config = dict(
    n_layer=23,
    d_model=256,
    n_head=8,
    n_kv_head=4,
    head_dim=32,
    d_mlp=640,
    vocab_size=12812,
    activation='swiglu',
    norm='rmsnorm',
    norm_place='pre',
    norm_eps=1e-05,
    positions='rope',
    rope_base=1000000.0,
    rope_fraction=0.5,
    qk_norm=True,
    attn_scale=0.177,
    bias='none',
    tie_embeddings=False,
    parallel_block=False,
    extras=['capped logits'],
    init='normal',
    init_std_qkv=0.0312,
    init_std_o=0.00459,
    init_std_up=0.0312,
    init_std_down=0.00459,
    optimizer='adamw',
    lr=0.00284,
    beta1=0.9,
    beta2=0.98,
    weight_decay=0.18,
    lr_head=0.00839,
    grad_clip=1.0,
    warmup_steps=238,
    schedule='cos',
    final_lr_fraction=0.1,
    batch_tokens=131072,
    seq_len=256,
    doc_mask=True,
    train_tokens=548300000,
    steps=4184,
    dataset='wikipedia_en',
)
Each number is 128 + 32 x the weight over its row's rms, rounded and kept within 0 to 255. Layers, rows and columns count from 0. Numbers have three digits each. The size before them is the row's rms in percent of the matrix's.

# layer 16 MLP up, 640x256, rms 0.0817, rows 506-556, columns 128-255
103:087141121104177148093125136088136165100152104090145137133069121153161132131082148124147115079129130115152159107137085114104155083132118142118112104192135081166147200210167230145152170033170146110112137105124138138150132070129111112092167174130156157128139165142163062127114148134131046141124108127121148157140123111145089100089149086149137147119112145159136152106131147121171177198094
099:158174109200159074115124064141131092090153117101102119176194068085108161093143193108118161120155148141145097124147150167133118137145171085149128167105069142108093110136137111075083093193128126125109087134114141108174094154168161121174104066172164128098157154152109099058085156112092156064157138127123099158148113086108158143108165103126126147193118131104109138119155115139149146155109
103:137116183102092154134136113146144143115132150095112137149098186128150155181144078085151154079137178174131133139119122098065154216116096165131113130085086148121083067155166133118170180152097129099157118134114159112106152125157153090105104111122107117112117119115096174103174132117132117169125118127157130102128115107099190127080166141176175060077133145140100093115067199130162134184156
095:122099123152146163121086143147162099086116154105157104100092099195179083165131181152078164063067074120154176119169095147068105124134095178104079182110143077109120124128138099157145138128177082110139179147143101114105138140165081160111125097161072158083154122144104163155175097121101098135142169079182160134117070135153181045152134180100093126073138146098177126156132084114119103160114
091:167139095099134082115115123084109189121154145139098071138145156095108186117156092109114149145111141124140118163091081185096103135137139129162119110134150178101149101113187103080165102116154190102123103086150135123149157131140131108149122149172121086129118189125133117151141140109123121096112146125129043117095130122102125148181189112112085117142175150084105187101097148166104086142143
090:124127100132112143113073118108179125138142035185121106200097133158085126079152121114117122069091144103099093120139163119117084139185139146148172131070097096101150107181129127110166196177155067124154106149112174156157126068134130125078128109087151046096112108180110139092063076132096095113144150150181110214145105085149142153099153164074112143126119116127127107113104137103146153091068
110:150111160110206175166143116175096057126124163182172107091162084136112144107090081130148143070143121162133084139184156155140160133151082089125137110131130178118153116101068069147157118100107108107105123133136115071096045141139101159146137087098128109100124161066093133117111100115182069143133203099128142086122164083135145141087111172099150062121122116166139185137172125151151135055103
111:130123127125096059123150121101118132184193194169171142145133127098170119133109109108177109085174105152103135053110124082134105148116072097084147067092112119174137144133102203160104134188108150137082138116117059131112141102114069069135136080122145175174090126118156138123137163153109137062112102098111097090050136113116124107110149129092160115114162061128070091137134149057088156111114
114:137117159158190125160126111127146191153108080120095149160142164190136108088184127168118164087098169115113144118143112144104119120096111134143129107154151110121142190144125151095112168173112132128189107091142135089174139142205096101100106149187149114122093022213114146084150112170144124146157062154164135119116163103145077138123186092104101117081077100171138098092154153140100104116081
090:142215120158103167084156147123142117126125152124122178150089182080136114132098092158143119100138092140118193179115137097141131166117113160097102152111152156152100081154136163119105175144133142175090081108141096166185084122156175160137060120122119106125114155113130131181143075141135075117112122101103119104076099083140144117199227198092123114189112178124122141159151122112133167159097
110:140145078112124123156144131174145085141148114102163149192080136152125095166131101100135142124146123162146159175160147160165128141167126073129087078190125188075166077064129157124073136105135070143128100172203142131149190135195103171147197088128137155122138171100137110139119174142098114165119156212143133123118154175152154121111091097157112175119107112145097106130132071173102140130186
096:087068100136120130118145127112110129093129154155139133196162150133167148102075119144122134086172116120162152142118107087120109146115130141155126182152101108125137087098071115115119125060183082179148147061090114136093088150145042079144134127090167168172166153163127157137093117195155099135078080114167165134127132112109117137085081077115123195157098061152107129139154094110161112133140
105:135113143123145137083146177132211128131137077157136114119227117155168148117127136145165117139143141135103130135145117178149151125146158109187162154110157127135104120162096066121085100136125129089106142170110103150131100108142176121154195157153118094166130135108136110130203143136054121143128133121071157144136110111102155108108096109121097143079094117179122068115116151071191146078155
111:071061120131121119135154124134120079146122096177087109112106143168121136165158092142157109116135115167150131097035078071126106196094083146117162149077112108138123084139075103103097170106166126106114125168116133133078108119077147109054121150178049090120143085098140056129072134139128116168129093119135098142132194188112143083108097160178104112134080100143088106054129154080126085120100
097:151137141136124132155159115151088110073104121116141058145183134159149115133132123111155090091102101091132123173114226176169112181173136149121161047124141096046163153101123151142131094157133154102150117123093175099100080130100099174176098138112111113093108104098083134141126170106129113141069161111132056180120124145148091097142129087181165155089151133104155130160144124121107067071160
095:179086102129118100123150128137184116183116100147198173146144161119089135085083137137087166184107153131101143150142089148093140107147115136139124081124174173186159124161111129086054055139095135174137155170104080102201109087098086131122150173255104090091155213115104155077168123220127112123116131097117101117128173123117089150143110155105135126128142101091029123152163131099154081099139
098:185132099144127064125099086149184123146116142087062103126134125142162128132148141132058140136124154139065109123107147115132067136125177141156110108116083110139133114144125032104130120155180135098135099182133131108106158169120100147075119095060123107109144125188182104165201166153159143113175130108111114154193121135085168139154125165138137111146154176087118155140179145146116088087112
103:087158158109165113086120109141195180137123157110119132107122120079139086114152107127146146167138106151130138165096146115048054133124140118110098152116077167067182178157140178107191071115084147152081055071048128070100139109140177142141090074135152091073107072074060124134201117096081098124132104107076114137104111107072197130105158129156119113128125154064086182124148125093122100092093
103:087114185173074130134122173116125070094162047105117051088163153097116066137159177107193164150101159136125132118081072134085126130193114145158169126122076131133091125179136141147128103103108071111116102171118146146168099197097119109117169143114160123135123096134158150157112115111141208124133142130085118121129108062061108108119110150070121140122089134135156112173164113056170121157121
099:140108114115143132128130113099105132099108165145167101116128160188147093099184154087066127161089156110121130149190107179135126079121116102113142160127111137082133103219177149156151104177094144167081134139120133167123105128128109184124134099103101153089115144139064170182137104149120108168138191144075059138158141107105096094111119144134073143105099094181118148071133080102151108125153
090:096143210113150161076112129136107109062111158143197090108140114101156144172171141134116118123196117181139173140166086062091119110198156141117115155117113171072140126153102098144112100063124110156175140099161121088172115170122091166094202101151099096126179125152154156175102123075098154159150116124169161106111132194127064123109130143051115094146066116149113130141117128115165120183144
102:139163094105136145099108099140126128130190142138101112149131106094165163138146145081101177138146108124073109101115114209128133126111127139151173050152105138157131104075067127088131096122151121182129102114106156042023122106091146103133199137140086132096119136119105111089103118131151156116167076114111103132131148154113199134091152157084138118122214103124088094105114151087124132168148
098:115141119114150076103082128125173147137165117186154134155142137101092159167149139183141144133109109106106120131151124082152119103117092114057149113155145105116093153083121132162211143167181110153137158138151113170118131150162141117116102195099170096131132104168142128123170083138151171129121084147078133097151165109082134134126088102155180149125201098170119199158147097133152174115142
095:113141127103082064157120192148130127117152108180115135118123138128081134157118083100130146111100124077103144081164104174091109133065111158097126116154099137121103158150145163130214114152144056078128117132087111135164173133069141116170157116121147178146083095120163132137122101164099104111129106139120124112075064122119126087161149155150132162083126080154136196061138057136133199125103
110:151158154076146117044108169116138176127090110078083106173104121120157109162181148111043123124134136174153063170175132127141145146106106145131128162116093102077152090129111010111119173108108121161093171129082099156108173140153136128100116110124092118063124135118176167153090173161113169149140124094153125128134128200154159135150072151153110130148142149170174101080088106118126128104168
087:100120110132141149116097105098075097098134132150143091144120143094078129187125116136148089102128184217141100099106120152114156101092096134144103104200185120156106120139122204042186129102112142097084149118153073173155126159103136092183119116119198110134165112155167153155101107153179088100101123071151134060174099132115099160103089159149103129116123163076102115127140082137145122127131
098:120174153133088133097068086147057164102112118094125073123145103074112208153074141112107109139117131125113105167143151165053123171078128182130105129174158127091143149118152123152135161103149137169119098115146134136183138110082141083159088169118139125105151175120131154195130073111164121159140101114128141137148190127115155137087176193097124174132137112119234170146135111128171103129192
096:151114151078085138122186179162198154106143149145194094136077097109098184131117172138122156123157115182138113133155071150135092125156171143161133146143092138136103157102131117131131125124102117148175136103182059081097080148118099123080143159187171140194124175084113157150097141134104110136140060133103101109112137113169105130067139115101175084165198071085162129162150144074130132119096
105:122108146155107142162124064126068081194093165151145140126181104135165120123113167133141118147130101150124139110118145146162100158167155141168064099110098156126114148222138192181073120116110099102175099118161134147111088126096126146110082138124117096133121109106085145159139146082133185172141085140147179092127114096132104134096160074130134134098124144158140113101115084076134136103156
105:121127169146087081079106100156065127126130129078157139137117123104139139107104101070135157167182158166136182182139147184183153118117177083076097145152121121093121149086098098150097104174128159186090054130125198146102138120122188105099125085172151086094072136083121147118104109070169145109134132229111116136132160113158145083123191086120206162138107137108112103155107140120178133115118
101:138126070157127180145211096130128104057151183142113156087090130153154137124128148136107118138182151132112069119111142097100079114143163130071122052113100141141139103119182167165095118147143105178134089147126121129089120114175136183122178123148081137145123126088177114075139206102087109133110169097069104135156156102086135132097206140058142143135093082130139193161139129115095145164093
097:106117123093128129141136102156154145101144152106176095123106162173153128151137147135076112115130142150131122151068192104136158123094065090199113154189078149121107105141090106092083165116158073103133159092161123113111161126144067138155152086160189144090170146138144166125123178131107135080199065182138120126111146136124049127121145166157114156078188105118140119118168111101063183140113
098:136124123103110189075121114080124145175108084134099093173136098146100133132107143173098142179108181151148176104146090086174158130079093137132181158101212187147091158140063094121127105100099120079191163131108060091035130150141142119136087094138095078086123155123090117126170142084132196128137118066120111112157139115128164140158126134179055202121115126086110161154119106144127122119127
098:109120119116141107111126141169119143101125209117114188115115172075116132110101077147125177097139137140149091141089101157121133122065089056146086155071153153104070086122171118168113086163108172154100127121113146093190156142131108121153134124148140069085099096101141139133142095095167151143173121178066138125120195162100072125078088101122168133143175093123178124170131125131186121079143
113:177074136073142113149109090102114178102163155138134137103172151128127159171127164131101118170122174098142141171139150086154121152087144196142046110130101115176173178128165110122062084101083155145155165115163082150108089167154115162091076120155142134177159078114093182209158162158157123138171111112162116172129134126132206118115142057140118164101166123095110121130085087099112134164165
105:141118118092112128188112118134127081118123158130112131106146150136155085093183146157184115114127108156132129093000168142104088105138096145151121152144187109211133100132132138170099116134083132087138156133141092125140142121095124100069119138146109113113175136126083151161139117058139142128179122136152155156129130113107138149192143135108078151160131121083104125120126106142162084136159
094:140167103096140118155128114138103101121101111148142196149108131137082100175105137148130152161128085148145144126103125193129162117125100137087116114103180128160117125126171088181138092129144139070109210083112093174145100109105116155144084078105103168084094154130140167113129113120152132115156168049188148138111131147144062118136110166138190091167112129173118205152144112033139147161086
110:178168109093170113185029079174092118206050152146166060058106133131131129080160126155200145108172133152104099076182079107158120076156152140147155157160126115103154145103105106121112185134112120119164140120121105096125138081103069192148139100102141078118120131188108107084150163178155119122133116154086123101096167120123087152121095112149162146153115116076202147127184129092169095066151
102:136139127131163184115112129099117120150125069112176127090125133151170141113172134167172198111161102150130102046124159128110168160126073078070098137134083123105091124110123160093150162097139147098115160100095144081134112161084186166137171105115202141099165155092067146136124158124160106116139133131116140118139142152192133093117101094153125231099161132126152101196109165211134116144153
102:145118119153117118142132167217142134078142127172082156113046118128107117118173128124107203135123130115138172069204141167087117134126098115099102123158128162077079062123119151160125127115069098146153144155122170108134113134170145148076128144130131141066103104136033099164072113148143181126127109110102192129113140178078130121143094139100076090186134113186141124187092180102123156094150
092:146149183135125151165148116070088110174127132159069127138130066138087141168109076066112092113181093163134140137138116124178162063086113169152144174181144140105088135115118129092175089152100188114110146080129054169096183114123065098190152139104109119130116150091076104077139141128139107131160158144139091136141097100139121101174093073117138164153096114110066088077164090184160144111144
085:150159151137171096146145162098143103154083060150092085091102105125058137156135152096113060096093138188137127130125149146149152103161114105159144109100130112046132117122101188155115091123098079141085099131118159145131113102143092167119155141181122128154137096113062039125123145138123178115079196221162099165098133136125098113136102139151139120113164178106158114157197074116173095079120
102:152145143180169133114106108041214131083171182128182188168130102161151078098172146115129067113127174080138063118151117125154152119209124181116093162129075097201140124124099071161112112141106183118114166079146116047067098125156135131136118131154090153151160105079104149124125116154176108104161137162134133122105145097151099093120173141090161098138120107145205165087116129116150147187143
085:130126123163109100134149086128164054080124101095149150183148164194090153154115115119110098146130129164116140202104170144087089151184169126112084132115096145137059081103157070199143160168112106141154122136145128103164097110116123084184179101100082161113155201153116176102106126122098171139099097167128145150131107075127054079118131117128208121102108083146157109128134112059210095111129
101:100165107155158116111094064088168169150135137103153080094077104112103115098126122174112124152111139127126130115121074191166105151062149098158124128059126125109086166123160100120165108124168113121145103119164126107140092150145150143102074141198120173086169105178143161113129073143107135124149093141152085142141190097119153138207173070123106172124154136056178094058142098089124151078063
092:118093155105091139100219156140119176075147164102130142133201147168123144141137183161100106114132109134118091112134143154104144115124101151116153045149130119147161131098128117131206123122122085080193132135111110173110120166145139098153096134122120120164165088162143102126199120096070075088142187125115102134125160118155063169098138115105097148119114157127118130143132138140081175147176
094:116061099132130105139147082140141071131145161120119059107130070116136117112176122198130154105123116084126087143128113143112176186146122118119141105152140144152067084170168142110208156098145138129131168129184091127139158117164139207165184189092107164112094145139096080109164143144164101136103078111176123113154187147129086073101120129085137080135083106164159095140124176152145153112104
096:122060126097159166140108113105124123159061087125097135092122137134096174116180098157120093104142100126096091114114112176147134094138166135157186068119135145119154157144115167070119206147128152195104126175116087121167101099135150134093133189123137137095129087123109141133132127118168104144144114196127074127087146182131075093112103114083110147142177105126086121075087135141176179152105
105:176163133196045109159146115174148081140159127100105155139149094120130136098137083128153102125131087159123166106138137098115136071147094116189089098129079144057145174132115172073139102099131145116150150181113129112152164150129147132160170128123106162096179126104141107138157081128119100170118138126128122132124146136126077104116108099151083149152106115118044109090094123106098134080193
100:064136159118171114131153154189136161108104156114090125154122156095140140093162130112099094071151097180111134122150143148155190072115136113117134135171146158089123147121133142138136154114195115188127115098093087118129138105048107168163102166101155123209129132153172134053142101114164074155135093113150120122127088158184156127108171127130127121123140155149147150153129136122129116161145
095:081139140143183148121108091130144118127161149115114119063145120164123123127159171107098143107137121075111168120145109110143104135119093161120111149138079100150147140098171126114207126072143119094213112137127112158083108069123151070126113094110107163154088106154165148144134129124085112144085128065093103124103178190135213132103148135085118229129132180101148137109123114148109166183140